Weights of a small transformer language model: biases, untied embeddings.
Each number is 50 + 10 x the weight over its row's rms, rounded and kept within 0 to 99. Layers, rows and columns count from 0. The size before them is the row's rms in percent of the matrix's.

# up: layer 5 MLP up, 768x192, rms 0.131, rows 349-401, columns 0-63
# down: layer 5 MLP down (transposed), 768x192, rms 0.0622, rows 349-400, columns 0-63
up349 103:49 43 52 28 47 47 47 43 55 54 46 44 69 54 43 65 70 47 43 51 45 60 34 72 59 48 45 40 71 61 42 50 66 64 58 35 40 41 55 35 42 37 65 61 54 54 58 47 63 57 48 56 50 45 46 44 50 46 36 55 46 50 36 32
down349 106:47 60 45 43 49 52 43 57 32 53 48 38 57 42 48 53 64 28 57 31 45 37 61 59 43 44 61 47 50 52 68 51 36 43 58 46 49 57 72 50 63 63 29 41 60 47 32 48 46 39 58 57 54 42 44 42 67 29 73 49 47 52 64 52
up350 102:37 45 53 53 55 32 64 45 47 54 60 45 62 41 46 45 54 52 57 65 56 44 53 68 48 58 58 55 35 51 63 77 57 51 45 55 46 63 41 49 52 34 50 57 38 54 53 22 50 53 54 51 46 50 42 39 45 39 42 47 30 48 68 40
down350 104:54 62 49 50 36 57 46 51 70 57 36 38 55 66 48 58 45 47 52 53 41 51 58 41 52 35 57 48 51 53 58 31 44 58 48 39 70 36 58 47 38 57 42 48 58 39 55 54 55 24 41 60 62 51 48 58 49 64 40 41 53 31 57 45
up351 098:57 50 55 48 41 34 52 70 55 47 50 52 31 57 33 41 62 47 39 58 62 41 42 51 46 52 49 50 55 54 38 54 49 46 49 36 76 73 63 49 60 55 48 41 65 54 65 51 42 45 47 41 50 54 47 40 46 43 54 45 47 48 58 57
down351 102:58 37 48 61 49 64 55 30 37 42 37 29 47 45 54 41 42 40 55 32 53 55 43 56 58 53 48 36 49 48 53 43 56 52 59 53 31 38 44 54 46 44 59 59 38 57 48 59 42 43 60 49 44 43 55 66 52 52 52 49 53 68 50 39
up352 098:61 48 45 46 51 62 30 58 43 57 58 50 46 63 52 31 63 60 45 47 46 51 54 57 38 54 32 42 56 67 42 48 54 50 54 35 54 62 33 42 65 41 49 54 50 38 65 61 43 35 46 33 52 43 56 49 32 55 44 51 50 35 34 45
down352 096:60 52 40 56 63 41 28 36 54 57 43 49 43 31 47 52 45 30 44 34 50 56 58 38 53 45 49 38 32 35 54 54 41 52 51 32 44 61 63 39 36 68 59 52 43 60 33 40 56 41 39 51 35 54 52 48 47 60 61 52 29 53 55 53
up353 104:41 54 64 40 61 59 27 35 59 35 44 38 58 55 33 47 57 56 55 49 57 51 44 48 48 58 54 55 54 58 67 50 57 61 73 44 49 54 41 43 48 62 59 55 40 36 38 57 57 44 65 70 32 55 61 58 61 52 46 67 37 41 63 54
down353 102:37 50 52 47 38 45 47 58 33 53 56 37 57 46 33 62 46 51 49 49 53 52 63 50 40 39 44 40 58 54 37 43 63 53 41 39 62 68 40 53 49 54 36 48 49 52 50 58 42 44 59 65 50 52 42 43 30 58 36 49 61 64 51 42
up354 098:50 34 56 56 49 56 48 45 48 44 33 43 56 55 52 50 51 52 40 52 45 42 52 54 52 39 61 42 54 63 56 54 35 41 60 42 60 60 31 55 54 67 48 55 55 50 44 48 46 50 57 50 61 39 39 51 66 53 52 35 57 45 39 41
down354 103:39 56 42 35 47 56 41 37 49 56 42 57 55 41 45 55 50 52 48 51 42 43 48 56 53 52 36 55 53 32 48 43 65 54 39 46 46 47 49 56 58 52 44 66 58 56 59 54 49 50 80 61 58 47 64 48 32 48 47 44 49 50 51 47
up355 105:43 51 61 52 41 51 69 48 54 49 62 46 56 51 42 49 53 54 37 58 45 68 36 54 64 43 49 72 36 60 58 44 54 61 52 65 55 35 56 46 45 36 44 55 55 50 69 63 55 49 37 46 59 44 54 32 47 61 47 45 51 40 52 36
down355 104:63 44 43 37 64 44 31 42 33 60 46 53 42 51 41 43 61 48 53 42 50 50 63 36 60 56 49 40 46 36 56 54 53 44 58 34 41 59 49 55 53 62 43 49 48 43 34 44 45 51 58 65 41 58 57 59 61 46 52 42 40 56 39 41
up356 099:40 59 43 51 42 46 46 48 53 52 53 54 52 45 51 52 39 33 58 56 53 65 52 53 50 45 44 56 57 55 54 39 44 30 45 62 42 55 55 42 51 69 57 61 65 36 45 45 50 48 38 41 56 41 54 62 63 52 25 58 57 43 65 58
down356 100:44 47 47 59 56 47 47 58 58 42 45 42 53 48 43 41 57 65 60 61 49 45 47 45 31 66 50 46 42 51 64 53 38 61 55 58 58 39 41 66 49 37 40 26 49 70 49 50 58 43 46 64 67 38 54 49 43 65 48 41 65 45 38 58
up357 099:39 62 47 50 65 50 31 57 41 49 53 46 78 58 58 49 67 52 42 37 47 56 29 58 52 61 76 62 52 60 46 47 42 30 43 47 37 42 57 33 48 65 49 31 35 49 57 30 40 43 44 51 40 53 44 33 57 39 51 54 50 32 47 66
down357 096:59 47 63 52 38 54 45 47 49 43 55 36 46 34 66 37 42 32 59 44 55 55 56 54 49 46 42 43 39 41 48 75 54 67 56 58 48 56 44 59 50 35 45 54 61 49 63 58 51 41 52 50 58 55 66 58 55 39 57 43 56 47 51 31
up358 103:60 53 52 31 42 47 54 60 50 40 65 36 57 52 46 48 45 58 53 43 51 44 47 62 53 54 46 50 43 49 58 58 54 55 42 31 45 54 33 65 42 56 37 51 56 35 62 42 39 51 70 65 67 49 59 54 43 40 33 53 32 47 76 48
down358 108:53 30 46 62 55 30 41 45 63 48 50 52 39 39 49 65 52 41 39 56 42 56 28 41 74 64 41 56 58 49 50 48 52 48 59 67 60 59 57 34 59 38 48 43 29 56 41 50 60 47 41 54 33 44 38 31 39 44 59 53 38 37 38 54
up359 097:58 64 50 42 64 49 48 72 43 59 50 55 54 53 38 49 58 42 36 50 50 60 37 48 65 57 65 42 31 55 37 61 46 56 56 39 32 31 53 59 46 48 35 62 53 47 46 41 56 49 49 61 51 52 60 70 42 49 54 33 66 55 44 40
down359 100:63 40 58 73 36 44 62 51 68 41 49 41 42 50 34 58 32 54 62 56 37 51 43 44 40 49 37 46 56 40 57 53 51 61 54 54 56 50 58 34 50 63 54 56 39 55 68 48 46 44 35 39 54 69 28 58 57 59 55 46 47 36 50 52
up360 093:39 30 56 66 62 41 47 47 66 42 48 69 63 62 58 69 62 37 63 43 33 44 40 49 51 40 61 50 46 40 45 46 56 46 72 61 63 45 48 39 48 46 61 40 36 52 32 50 51 44 59 44 21 42 59 65 47 41 21 53 44 44 69 54
down360 101:62 43 48 29 57 46 48 47 41 57 65 36 56 35 20 52 41 47 44 39 39 60 48 44 35 45 75 51 56 54 43 50 41 47 61 41 49 53 64 39 52 61 73 56 43 61 46 53 36 52 51 45 31 36 69 63 41 52 59 65 64 57 41 57
up361 095:53 40 31 49 70 53 49 37 62 53 59 62 66 49 49 33 55 66 56 56 58 58 65 35 62 55 44 54 47 48 64 50 63 58 41 56 49 60 51 52 53 53 58 43 55 68 49 51 59 61 57 78 43 25 46 62 60 62 57 52 35 46 50 59
down361 097:42 48 53 53 42 37 63 72 44 42 49 25 27 46 51 62 62 39 61 58 48 49 40 45 49 43 54 43 42 58 33 53 59 53 49 29 49 42 53 50 43 48 58 50 50 41 41 56 39 49 53 35 53 74 51 57 46 45 31 28 51 51 57 37
up362 104:35 28 30 40 37 45 55 46 50 36 36 44 62 56 51 50 58 46 44 65 64 21 29 41 41 45 51 44 39 42 53 74 41 49 44 42 54 57 52 76 49 42 52 52 59 40 58 59 55 46 43 47 55 51 63 46 42 35 56 55 46 76 38 59
down362 102:38 58 53 64 54 70 51 67 34 66 78 55 43 42 50 54 34 40 61 50 36 54 47 44 44 48 59 40 54 44 38 39 34 56 53 49 36 64 43 16 59 59 46 48 52 43 53 50 62 60 35 48 64 53 60 36 53 50 45 40 59 41 58 35
up363 096:44 55 55 48 65 56 65 49 46 54 45 52 27 35 59 44 48 54 77 55 59 46 53 52 64 55 48 47 47 58 47 45 64 64 42 60 52 39 56 54 50 50 46 50 55 52 53 48 31 47 47 50 24 59 36 40 44 48 49 64 50 64 59 56
down363 092:39 39 55 66 61 42 35 54 51 69 68 30 69 57 45 46 56 44 41 41 53 62 36 50 47 31 57 64 46 60 54 42 53 64 58 27 63 45 42 64 33 42 48 58 48 47 53 66 40 39 44 59 70 54 40 53 52 39 46 50 55 56 44 52
up364 100:45 48 53 60 63 50 46 67 46 71 36 40 44 50 26 47 52 61 41 42 57 41 46 52 49 49 51 53 51 41 50 45 47 41 46 48 64 42 48 60 37 50 63 56 45 75 62 51 67 39 71 54 51 60 53 66 40 28 46 55 33 49 57 48
down364 097:52 35 50 49 41 58 54 33 42 60 59 16 43 66 47 46 43 41 73 54 42 52 58 78 41 44 46 50 43 52 59 47 45 43 52 43 40 51 41 69 68 47 51 35 68 51 39 34 59 57 45 38 61 53 51 46 42 58 61 50 42 48 29 30
up365 103:53 41 41 49 31 57 45 53 55 59 54 52 53 37 44 58 54 55 38 61 52 52 52 41 56 63 50 57 54 67 67 49 39 65 60 48 51 34 63 35 54 44 40 40 46 40 38 56 52 48 40 50 39 59 30 43 27 53 59 53 63 45 34 39
down365 104:37 36 46 54 60 49 58 40 44 58 51 28 36 52 70 58 54 48 72 49 48 39 31 51 49 56 51 53 60 34 38 67 51 34 63 52 33 54 40 42 47 77 54 69 51 53 52 36 35 53 51 51 59 48 49 63 49 49 25 50 49 46 51 55
up366 095:39 50 50 46 52 48 63 42 50 50 42 52 28 55 63 43 53 56 56 68 30 42 60 58 66 62 51 42 42 36 48 56 34 51 47 46 37 49 45 41 63 56 51 64 31 45 54 41 42 53 55 38 56 65 52 49 55 43 45 53 58 48 56 52
down366 094:68 45 42 36 62 54 43 37 41 35 40 39 50 50 56 58 32 65 55 55 42 68 27 56 49 51 54 56 55 60 45 47 61 49 47 68 44 50 49 54 32 42 40 46 75 59 37 57 61 49 32 63 49 44 29 50 59 52 57 43 53 45 50 55
up367 097:57 56 42 46 56 59 55 51 58 21 59 46 39 76 42 40 59 59 47 59 53 49 54 54 59 36 42 43 65 55 52 59 45 50 45 43 57 64 62 53 58 50 77 35 62 39 45 44 51 66 66 44 35 58 56 38 28 42 54 42 54 56 60 70
down367 103:40 40 60 49 51 47 44 54 42 47 33 47 62 31 43 41 57 57 54 32 45 38 52 64 52 61 67 55 45 51 45 63 62 67 65 43 41 37 53 40 35 62 38 52 50 47 39 60 33 46 56 59 75 27 46 62 65 52 25 57 61 32 56 46
up368 094:45 44 45 44 52 25 41 54 39 46 65 56 35 37 61 57 41 52 55 50 42 51 50 56 44 61 56 55 57 54 76 52 36 66 47 54 24 44 44 57 50 45 47 52 44 47 54 48 32 43 39 46 64 29 50 75 44 61 42 54 58 48 66 64
down368 096:34 72 57 58 55 79 52 42 43 53 41 57 60 47 32 45 49 51 43 46 40 52 42 38 46 48 47 39 39 43 50 52 37 28 44 66 60 54 54 57 57 54 47 31 56 39 49 48 66 57 56 44 43 52 57 45 56 64 49 39 53 49 43 31
up369 096:60 62 46 61 59 34 39 60 58 55 44 47 45 34 61 38 46 46 57 63 28 48 43 28 36 45 38 40 33 54 37 59 53 52 58 54 68 36 52 49 43 42 45 52 51 51 47 46 52 51 43 42 62 60 69 34 43 45 56 54 54 38 42 56
down369 096:45 61 35 41 21 60 27 39 19 58 60 45 61 42 40 57 50 60 58 43 56 58 58 65 57 47 56 45 50 39 61 32 35 53 37 57 42 51 58 57 68 56 46 45 45 55 39 53 54 45 44 55 44 48 44 46 63 55 42 58 35 48 54 58
up370 095:56 54 73 46 54 56 55 47 39 45 59 75 50 55 46 44 68 67 58 56 52 58 55 41 56 57 64 43 43 49 57 63 54 49 64 39 57 59 55 48 36 51 51 46 50 62 47 62 56 54 26 43 41 58 60 51 41 29 51 44 43 65 42 49
down370 097:49 25 31 62 61 40 31 53 54 27 57 33 57 57 61 62 51 30 52 65 30 54 63 53 62 43 53 44 51 48 46 36 34 36 45 60 49 62 63 36 57 43 38 58 66 40 55 47 35 64 58 62 72 57 54 51 51 65 51 51 46 43 44 63
up371 105:54 42 46 46 59 60 48 52 43 48 51 22 45 49 35 73 42 54 50 41 79 49 60 49 57 31 69 66 40 53 44 48 60 64 54 40 32 50 57 64 53 51 48 60 54 45 36 47 66 37 52 51 48 38 51 54 52 47 46 42 49 42 24 37
down371 107:56 49 51 47 56 54 46 53 47 45 51 45 44 48 52 43 58 45 43 35 64 40 50 65 64 66 32 37 46 45 38 40 35 39 52 43 42 40 54 51 41 70 55 47 46 66 56 44 38 65 56 50 55 75 66 59 48 44 47 31 56 57 53 30
up372 099:54 37 35 38 30 60 35 61 36 49 33 47 56 67 63 48 71 58 54 50 38 59 62 45 44 48 53 51 75 48 67 51 48 71 40 56 53 44 69 59 68 43 65 45 49 44 47 31 69 54 49 62 60 61 37 61 53 46 46 47 47 44 61 41
down372 094:60 57 57 35 40 54 46 42 55 57 69 42 54 63 26 46 56 53 35 63 56 32 54 48 28 53 46 53 52 52 46 50 39 17 54 47 40 53 48 50 41 42 48 54 37 58 58 41 63 50 54 43 58 46 32 36 35 68 75 51 47 67 58 55
up373 095:58 64 55 48 42 43 45 37 58 64 67 52 69 39 44 51 59 46 67 48 38 46 46 38 33 48 68 67 50 40 48 53 50 73 37 37 55 34 37 53 78 59 40 54 43 51 54 41 45 39 36 64 51 51 61 58 58 43 49 49 56 56 63 47
down373 100:65 35 43 48 41 49 58 41 54 40 38 57 38 57 59 65 35 58 24 63 46 47 42 43 64 48 64 38 53 47 33 59 54 40 49 34 64 41 52 50 29 60 56 48 47 48 44 71 56 51 46 27 25 57 48 46 19 71 44 55 55 46 46 45
up374 104:47 56 52 58 37 58 62 39 47 46 51 36 59 41 51 40 57 36 57 49 43 52 28 46 45 35 62 58 63 64 25 65 43 55 42 44 58 51 42 54 42 48 54 69 38 35 71 55 48 66 36 52 59 51 34 36 50 44 44 58 51 57 65 43
down374 105:61 42 39 69 56 40 29 47 47 58 43 53 38 57 65 55 65 57 45 65 58 42 61 54 48 59 45 40 51 50 61 30 49 29 55 38 37 50 49 43 57 42 54 39 52 35 55 42 45 33 64 30 49 44 55 57 63 49 49 35 58 37 58 63
up375 102:49 55 70 52 78 36 44 42 38 42 37 57 56 47 63 32 56 56 49 60 50 54 57 40 63 55 45 41 47 37 44 37 34 55 35 53 48 55 58 49 49 52 62 46 60 54 39 27 44 60 66 74 39 58 55 68 44 50 58 55 48 66 45 54
down375 102:54 35 37 39 35 59 39 56 68 57 55 46 57 57 32 65 31 58 47 45 35 60 50 64 66 27 64 59 66 52 52 62 37 55 66 48 37 45 41 63 36 63 46 41 43 51 52 48 60 48 55 29 42 40 50 56 60 36 44 49 56 51 62 57
up376 103:62 43 43 52 45 53 41 58 59 39 48 43 51 41 49 38 55 40 65 46 53 45 14 42 33 59 46 57 49 62 65 50 58 72 45 57 45 42 53 62 54 71 50 35 56 41 50 43 54 44 60 51 38 70 42 51 53 53 44 56 38 48 61 56
down376 104:57 49 55 58 52 47 46 33 30 50 34 48 36 58 41 56 58 50 42 43 46 59 49 47 64 48 57 57 47 54 52 68 34 54 58 61 41 52 46 47 47 37 62 36 36 62 49 60 58 27 43 55 54 29 47 53 50 48 64 36 72 70 57 48
up377 101:24 54 48 49 62 73 56 47 52 52 59 59 45 32 48 50 53 38 48 60 57 59 62 57 54 54 38 42 43 43 35 55 53 50 49 42 52 40 50 64 54 66 53 36 47 57 46 55 60 47 48 44 56 35 42 61 63 53 69 59 54 50 50 63
down377 105:44 57 55 53 40 61 64 62 39 54 56 56 46 57 53 35 68 48 52 50 61 40 53 49 39 58 54 50 25 36 61 54 46 56 52 52 46 44 66 67 44 49 61 54 58 53 43 55 42 43 42 45 53 44 42 49 45 34 55 56 68 36 53 59
up378 097:44 49 67 49 55 53 46 36 49 31 53 41 42 70 53 48 50 26 48 44 48 58 61 48 62 54 34 51 59 69 52 47 35 30 40 64 50 38 41 54 63 69 50 46 42 21 58 53 40 49 54 26 40 50 51 48 48 53 35 64 46 57 57 42
down378 100:34 59 46 64 54 62 35 49 35 47 60 48 47 48 42 59 31 56 43 63 64 42 56 76 49 51 52 41 53 47 49 47 45 57 58 63 61 41 45 44 35 51 51 62 45 53 47 61 49 56 52 67 33 33 55 56 45 44 68 65 45 64 54 46
up379 092:51 37 47 46 44 53 42 62 34 46 29 49 50 59 58 49 66 51 60 44 36 31 29 60 58 54 49 54 36 61 58 55 47 61 57 54 58 50 43 66 52 34 54 65 59 36 72 42 53 39 50 52 58 36 59 44 46 44 53 58 41 48 50 38
down379 088:54 63 37 56 51 49 70 36 70 44 54 62 43 52 38 39 27 32 41 63 38 68 52 63 34 37 48 51 50 53 56 47 48 45 41 51 43 36 58 44 47 53 27 55 48 57 58 60 53 60 56 51 42 59 47 49 42 62 44 46 53 48 65 55
up380 103:40 65 63 49 77 71 31 36 60 48 42 47 49 52 35 54 53 50 51 41 48 51 33 50 50 47 51 51 46 48 33 58 42 52 53 55 49 59 40 54 46 57 52 55 62 56 55 38 54 46 33 42 34 31 41 47 60 38 58 53 59 45 47 37
down380 100:52 51 29 55 24 49 69 59 58 54 48 52 52 47 48 37 45 63 50 52 41 57 48 59 67 45 57 64 54 52 70 28 56 41 52 67 52 45 70 53 37 39 45 49 29 44 40 54 40 44 49 69 49 53 51 49 46 59 67 55 37 34 44 54
up381 098:48 57 27 35 62 63 43 47 46 57 59 47 51 44 49 60 56 40 49 49 52 36 32 53 45 45 64 28 55 59 37 59 43 45 37 54 40 50 51 46 59 52 50 47 62 61 52 49 49 56 62 48 56 57 43 52 63 50 63 60 57 48 59 46
down381 094:67 48 52 61 50 41 59 53 56 50 48 61 31 43 53 36 51 58 57 53 40 51 58 51 49 40 35 82 41 29 60 46 46 41 63 41 56 65 61 44 37 59 50 52 38 44 53 50 49 39 38 63 26 44 50 49 50 38 50 35 52 57 53 58
up382 105:36 52 60 39 58 44 38 56 57 38 66 53 42 34 60 37 52 35 35 54 53 43 47 51 38 42 50 43 48 66 50 55 47 64 53 50 46 64 49 34 58 46 50 51 59 57 51 43 45 56 57 43 43 41 37 48 55 41 37 45 37 35 56 74
down382 102:59 42 49 49 41 62 58 55 52 58 31 28 70 64 32 55 53 56 61 47 37 39 47 52 62 57 49 40 47 39 62 34 69 35 60 44 33 51 65 59 61 45 54 53 43 50 50 48 72 42 33 34 63 53 60 38 32 44 50 57 50 52 40 38
up383 091:46 34 55 44 50 50 54 44 55 46 67 55 53 44 45 52 50 69 67 54 51 55 61 43 66 62 55 54 58 50 59 47 36 51 46 34 41 28 50 55 58 74 39 87 56 36 45 51 48 43 51 57 40 54 56 49 43 44 45 56 38 51 45 65
down383 102:64 56 36 55 46 57 35 42 53 61 60 47 58 49 67 59 38 45 52 44 53 43 51 53 36 41 59 60 28 59 60 48 64 57 60 39 57 52 52 49 44 58 56 43 51 81 44 47 39 46 44 44 42 47 53 40 37 56 64 50 45 46 69 31
up384 101:56 50 27 36 60 48 41 48 63 44 64 34 53 68 51 52 53 61 56 60 57 49 38 58 66 57 48 34 66 47 48 59 64 55 78 48 46 53 50 57 50 27 50 43 56 53 28 53 43 44 57 72 51 34 50 56 40 59 53 45 34 52 65 39
down384 099:66 58 50 50 32 52 37 55 49 46 48 58 68 51 66 45 41 63 62 60 56 38 38 55 55 38 73 40 59 26 44 65 43 57 38 50 37 51 55 39 42 53 47 58 48 54 62 54 51 51 38 43 50 46 38 42 63 56 54 40 52 59 27 66
up385 099:62 49 53 69 48 56 40 23 31 50 67 61 64 45 51 40 55 32 43 44 30 45 40 49 48 49 68 51 51 64 46 45 49 60 36 57 45 39 45 48 47 59 64 40 53 27 54 63 56 45 65 54 50 48 50 65 74 59 46 37 67 51 62 52
down385 104:54 46 48 48 66 55 58 46 67 62 44 42 34 44 39 46 69 45 55 59 51 53 30 57 49 55 43 53 46 40 50 75 52 45 64 50 41 39 55 49 44 52 46 63 67 59 68 56 66 47 61 34 28 47 18 52 52 70 50 52 37 38 35 39
up386 102:47 53 62 50 51 47 50 36 49 32 46 51 49 49 43 50 55 41 45 68 49 46 53 40 68 52 54 46 42 56 54 56 58 48 46 48 63 42 54 48 57 45 49 28 46 63 33 34 50 35 47 34 38 63 52 51 52 64 62 56 48 36 42 47
down386 105:48 45 38 53 47 54 42 56 63 25 45 60 42 39 54 61 58 36 61 54 56 69 35 60 47 55 48 47 46 70 43 48 45 41 35 39 44 59 39 53 68 42 47 57 65 50 52 46 38 59 41 44 71 64 53 50 51 60 54 39 53 48 64 65
up387 100:41 58 54 54 66 68 47 54 50 38 45 49 50 55 53 21 49 38 58 50 45 42 35 56 54 30 52 47 59 38 44 34 59 47 48 36 49 47 47 48 55 46 68 35 38 48 62 50 56 59 39 52 45 51 45 46 45 50 50 56 60 58 52 49
down387 100:63 50 55 49 50 46 38 52 54 57 55 41 51 53 53 67 52 58 35 60 40 52 52 62 46 57 52 44 58 50 39 40 49 66 49 45 52 71 33 67 56 38 54 58 68 46 29 60 55 36 53 47 73 45 46 51 51 43 46 51 54 33 44 45
up388 100:45 48 39 39 46 38 57 35 25 53 44 45 48 46 66 41 47 37 41 41 54 53 52 53 38 55 20 36 60 48 39 59 67 51 61 48 22 45 55 63 48 38 66 58 31 61 39 41 44 69 44 56 51 49 52 41 57 63 52 29 50 42 42 46
down388 098:59 48 61 55 48 55 65 63 56 40 56 47 42 47 49 60 69 47 71 41 60 52 56 50 53 38 59 63 43 50 60 31 46 51 44 53 57 36 36 51 60 62 33 48 49 55 45 47 62 48 60 49 54 46 44 40 44 42 47 38 45 50 39 53
up389 099:46 56 47 49 53 28 39 37 53 58 54 40 54 35 61 42 69 53 49 49 38 66 38 31 68 44 60 41 42 45 52 40 43 61 56 64 58 47 58 55 70 67 37 62 52 56 64 66 61 57 56 63 51 33 50 68 40 36 61 61 46 50 60 55
down389 098:46 56 54 55 31 54 58 40 52 62 46 45 47 47 39 45 70 54 53 54 56 44 51 50 67 28 68 59 69 57 43 51 66 48 60 45 40 41 59 55 50 46 61 40 40 41 28 58 50 37 60 41 50 58 58 56 59 43 46 51 53 53 36 47
up390 103:43 50 69 46 40 49 39 59 60 62 32 52 56 65 56 49 48 56 47 45 32 40 64 38 54 51 54 30 46 51 52 61 62 62 47 44 66 43 54 62 55 56 73 38 58 56 44 62 56 33 52 58 31 68 51 56 54 54 41 31 44 55 75 60
down390 098:49 46 49 49 49 46 68 40 55 56 43 54 51 40 51 56 51 47 34 53 60 40 43 37 41 56 50 50 45 53 48 51 54 39 32 56 35 60 42 59 62 50 42 64 46 58 68 52 55 71 49 35 55 45 40 49 54 50 46 50 50 42 29 61
up391 099:39 33 51 65 46 53 55 70 58 56 51 48 63 52 55 59 47 43 46 54 50 56 52 53 65 41 46 45 55 54 52 50 53 42 59 47 65 49 45 39 48 33 36 47 42 45 74 41 57 45 49 54 51 62 66 42 48 62 54 55 60 51 51 61
down391 105:53 55 54 33 57 56 69 68 57 59 36 55 37 51 33 50 49 51 46 22 37 57 34 37 41 66 49 58 48 47 48 52 64 50 45 51 33 48 70 47 50 46 68 57 45 64 47 41 39 55 43 52 67 27 45 38 61 48 38 49 47 33 64 68
up392 094:56 52 47 32 43 50 55 59 51 60 37 56 60 50 59 30 64 31 41 45 30 63 37 65 60 65 36 49 54 47 42 44 36 63 65 57 50 47 54 53 63 54 50 37 41 42 49 30 64 57 58 37 74 37 58 39 39 66 41 63 53 57 64 35
down392 100:57 54 42 45 59 33 49 46 57 43 38 57 54 52 44 50 56 72 59 32 72 36 53 61 50 36 57 52 46 34 54 54 74 45 35 52 50 41 50 51 61 37 41 53 36 55 53 75 45 56 54 51 36 53 46 57 60 34 76 42 45 46 39 53
up393 095:62 53 40 32 40 52 43 32 71 36 36 60 57 61 49 51 55 50 57 34 47 47 59 43 42 53 54 57 66 66 40 60 55 57 31 62 56 59 51 35 59 54 34 53 40 62 64 44 70 45 46 39 46 39 42 58 38 51 54 28 58 49 61 47
down393 095:46 49 60 61 61 63 64 63 41 34 61 51 49 66 32 48 55 40 31 54 50 59 43 54 47 37 36 45 34 57 38 57 57 44 63 36 46 53 63 47 40 52 57 53 68 60 52 55 34 63 54 60 61 53 54 55 54 51 35 61 23 42 47 50
up394 105:41 45 62 66 46 58 40 42 37 52 36 50 66 54 55 62 64 51 49 54 66 52 48 39 24 54 60 64 54 56 41 59 72 71 44 50 53 52 56 58 57 31 41 53 63 59 43 33 51 54 52 35 47 59 50 38 46 58 55 31 53 56 61 45
down394 102:59 48 38 43 65 55 45 53 45 72 52 46 55 49 35 26 26 61 50 47 53 36 60 74 73 48 45 38 32 56 55 65 37 24 56 61 47 40 50 64 39 49 56 55 51 46 49 48 47 46 33 59 40 56 52 48 50 43 55 62 49 53 58 49
up395 102:48 43 59 38 55 42 57 43 58 49 55 54 46 40 47 59 63 54 46 61 49 30 61 56 54 58 70 57 53 67 63 50 37 51 36 60 28 50 48 52 53 40 40 52 65 75 63 44 36 54 68 33 34 36 50 33 45 47 35 48 26 53 49 38
down395 099:59 65 41 51 48 49 51 50 31 34 45 36 37 31 59 69 48 55 59 38 38 58 54 51 51 47 44 40 48 48 57 47 54 38 48 51 40 59 52 53 59 56 54 65 41 57 48 51 48 24 38 58 62 39 40 44 49 54 60 53 69 41 68 72
up396 099:35 40 45 50 71 56 40 61 40 53 63 49 40 61 40 58 63 50 58 62 65 52 52 55 49 51 38 61 46 54 54 46 34 40 55 33 55 60 60 68 24 52 43 51 51 45 60 43 47 43 53 58 43 47 61 55 50 48 25 47 57 34 50 49
down396 101:60 51 47 52 35 34 63 42 60 72 48 45 56 56 49 41 53 66 58 34 49 53 37 47 51 32 68 55 52 41 54 56 54 66 41 59 49 56 64 52 35 54 50 59 44 55 37 41 38 47 61 59 51 43 59 49 65 52 60 52 51 55 65 48
up397 099:58 50 38 51 66 66 40 43 56 47 47 41 49 47 47 65 35 57 47 55 43 50 54 47 72 35 50 39 41 45 50 62 48 51 56 44 44 60 42 67 41 58 45 25 32 53 26 33 50 65 49 49 44 57 69 42 58 49 61 47 33 47 25 30
down397 100:46 33 68 62 45 52 54 64 63 44 61 51 33 39 61 48 47 37 36 56 51 56 78 68 21 57 53 53 47 34 38 35 43 46 45 58 30 40 58 44 48 38 33 50 53 48 65 64 45 50 55 44 55 56 38 64 49 72 37 52 46 60 62 57
up398 101:64 46 68 50 69 79 43 54 47 60 58 53 50 70 48 54 50 46 45 43 38 58 58 38 54 52 48 51 58 29 49 52 55 48 62 52 41 40 69 49 53 52 55 51 35 53 49 46 52 39 39 47 34 55 56 58 36 55 55 46 35 62 56 42
down398 096:54 42 55 53 41 31 58 44 41 55 48 49 51 41 40 46 45 44 39 54 62 38 52 55 38 57 42 37 56 56 76 38 41 47 41 49 52 47 41 54 37 48 29 52 58 36 45 53 39 61 62 66 48 57 40 36 63 50 56 53 61 44 37 53
up399 095:54 47 53 37 65 50 33 54 52 50 72 48 61 52 53 52 58 44 51 46 39 41 44 58 55 59 60 58 42 71 45 44 42 48 50 59 47 44 58 37 42 64 52 35 65 53 51 44 61 44 53 53 45 46 50 55 48 56 53 65 40 73 61 69
down399 095:43 59 61 44 46 46 51 48 55 70 50 24 31 59 56 49 35 39 38 53 70 48 49 52 47 45 49 62 52 33 47 72 63 51 60 45 54 54 41 49 49 37 40 54 53 46 22 51 42 37 71 48 40 55 36 50 50 67 59 54 44 50 42 39
up400 100:19 55 41 46 54 44 53 60 54 47 73 66 43 52 54 50 69 46 63 64 51 57 45 66 40 49 45 39 57 66 44 39 49 51 55 42 63 59 46 56 36 42 49 47 51 54 47 44 39 60 45 45 58 36 47 44 54 52 60 62 30 43 59 49
down400 093:67 48 51 41 45 48 39 57 52 35 37 47 55 35 44 38 40 73 43 39 68 33 51 35 54 45 60 43 47 60 47 77 54 46 46 49 41 41 58 54 45 48 55 53 55 56 56 59 49 67 68 57 37 59 47 57 61 61 55 52 50 47 36 33
up401 099:53 52 43 57 56 59 23 54 48 66 58 58 53 53 37 55 75 44 43 44 53 67 45 49 51 44 51 67 41 50 53 41 41 34 53 62 60 38 54 44 42 46 65 39 51 42 54 57 42 47 44 68 54 73 50 56 35 46 58 54 66 35 35 56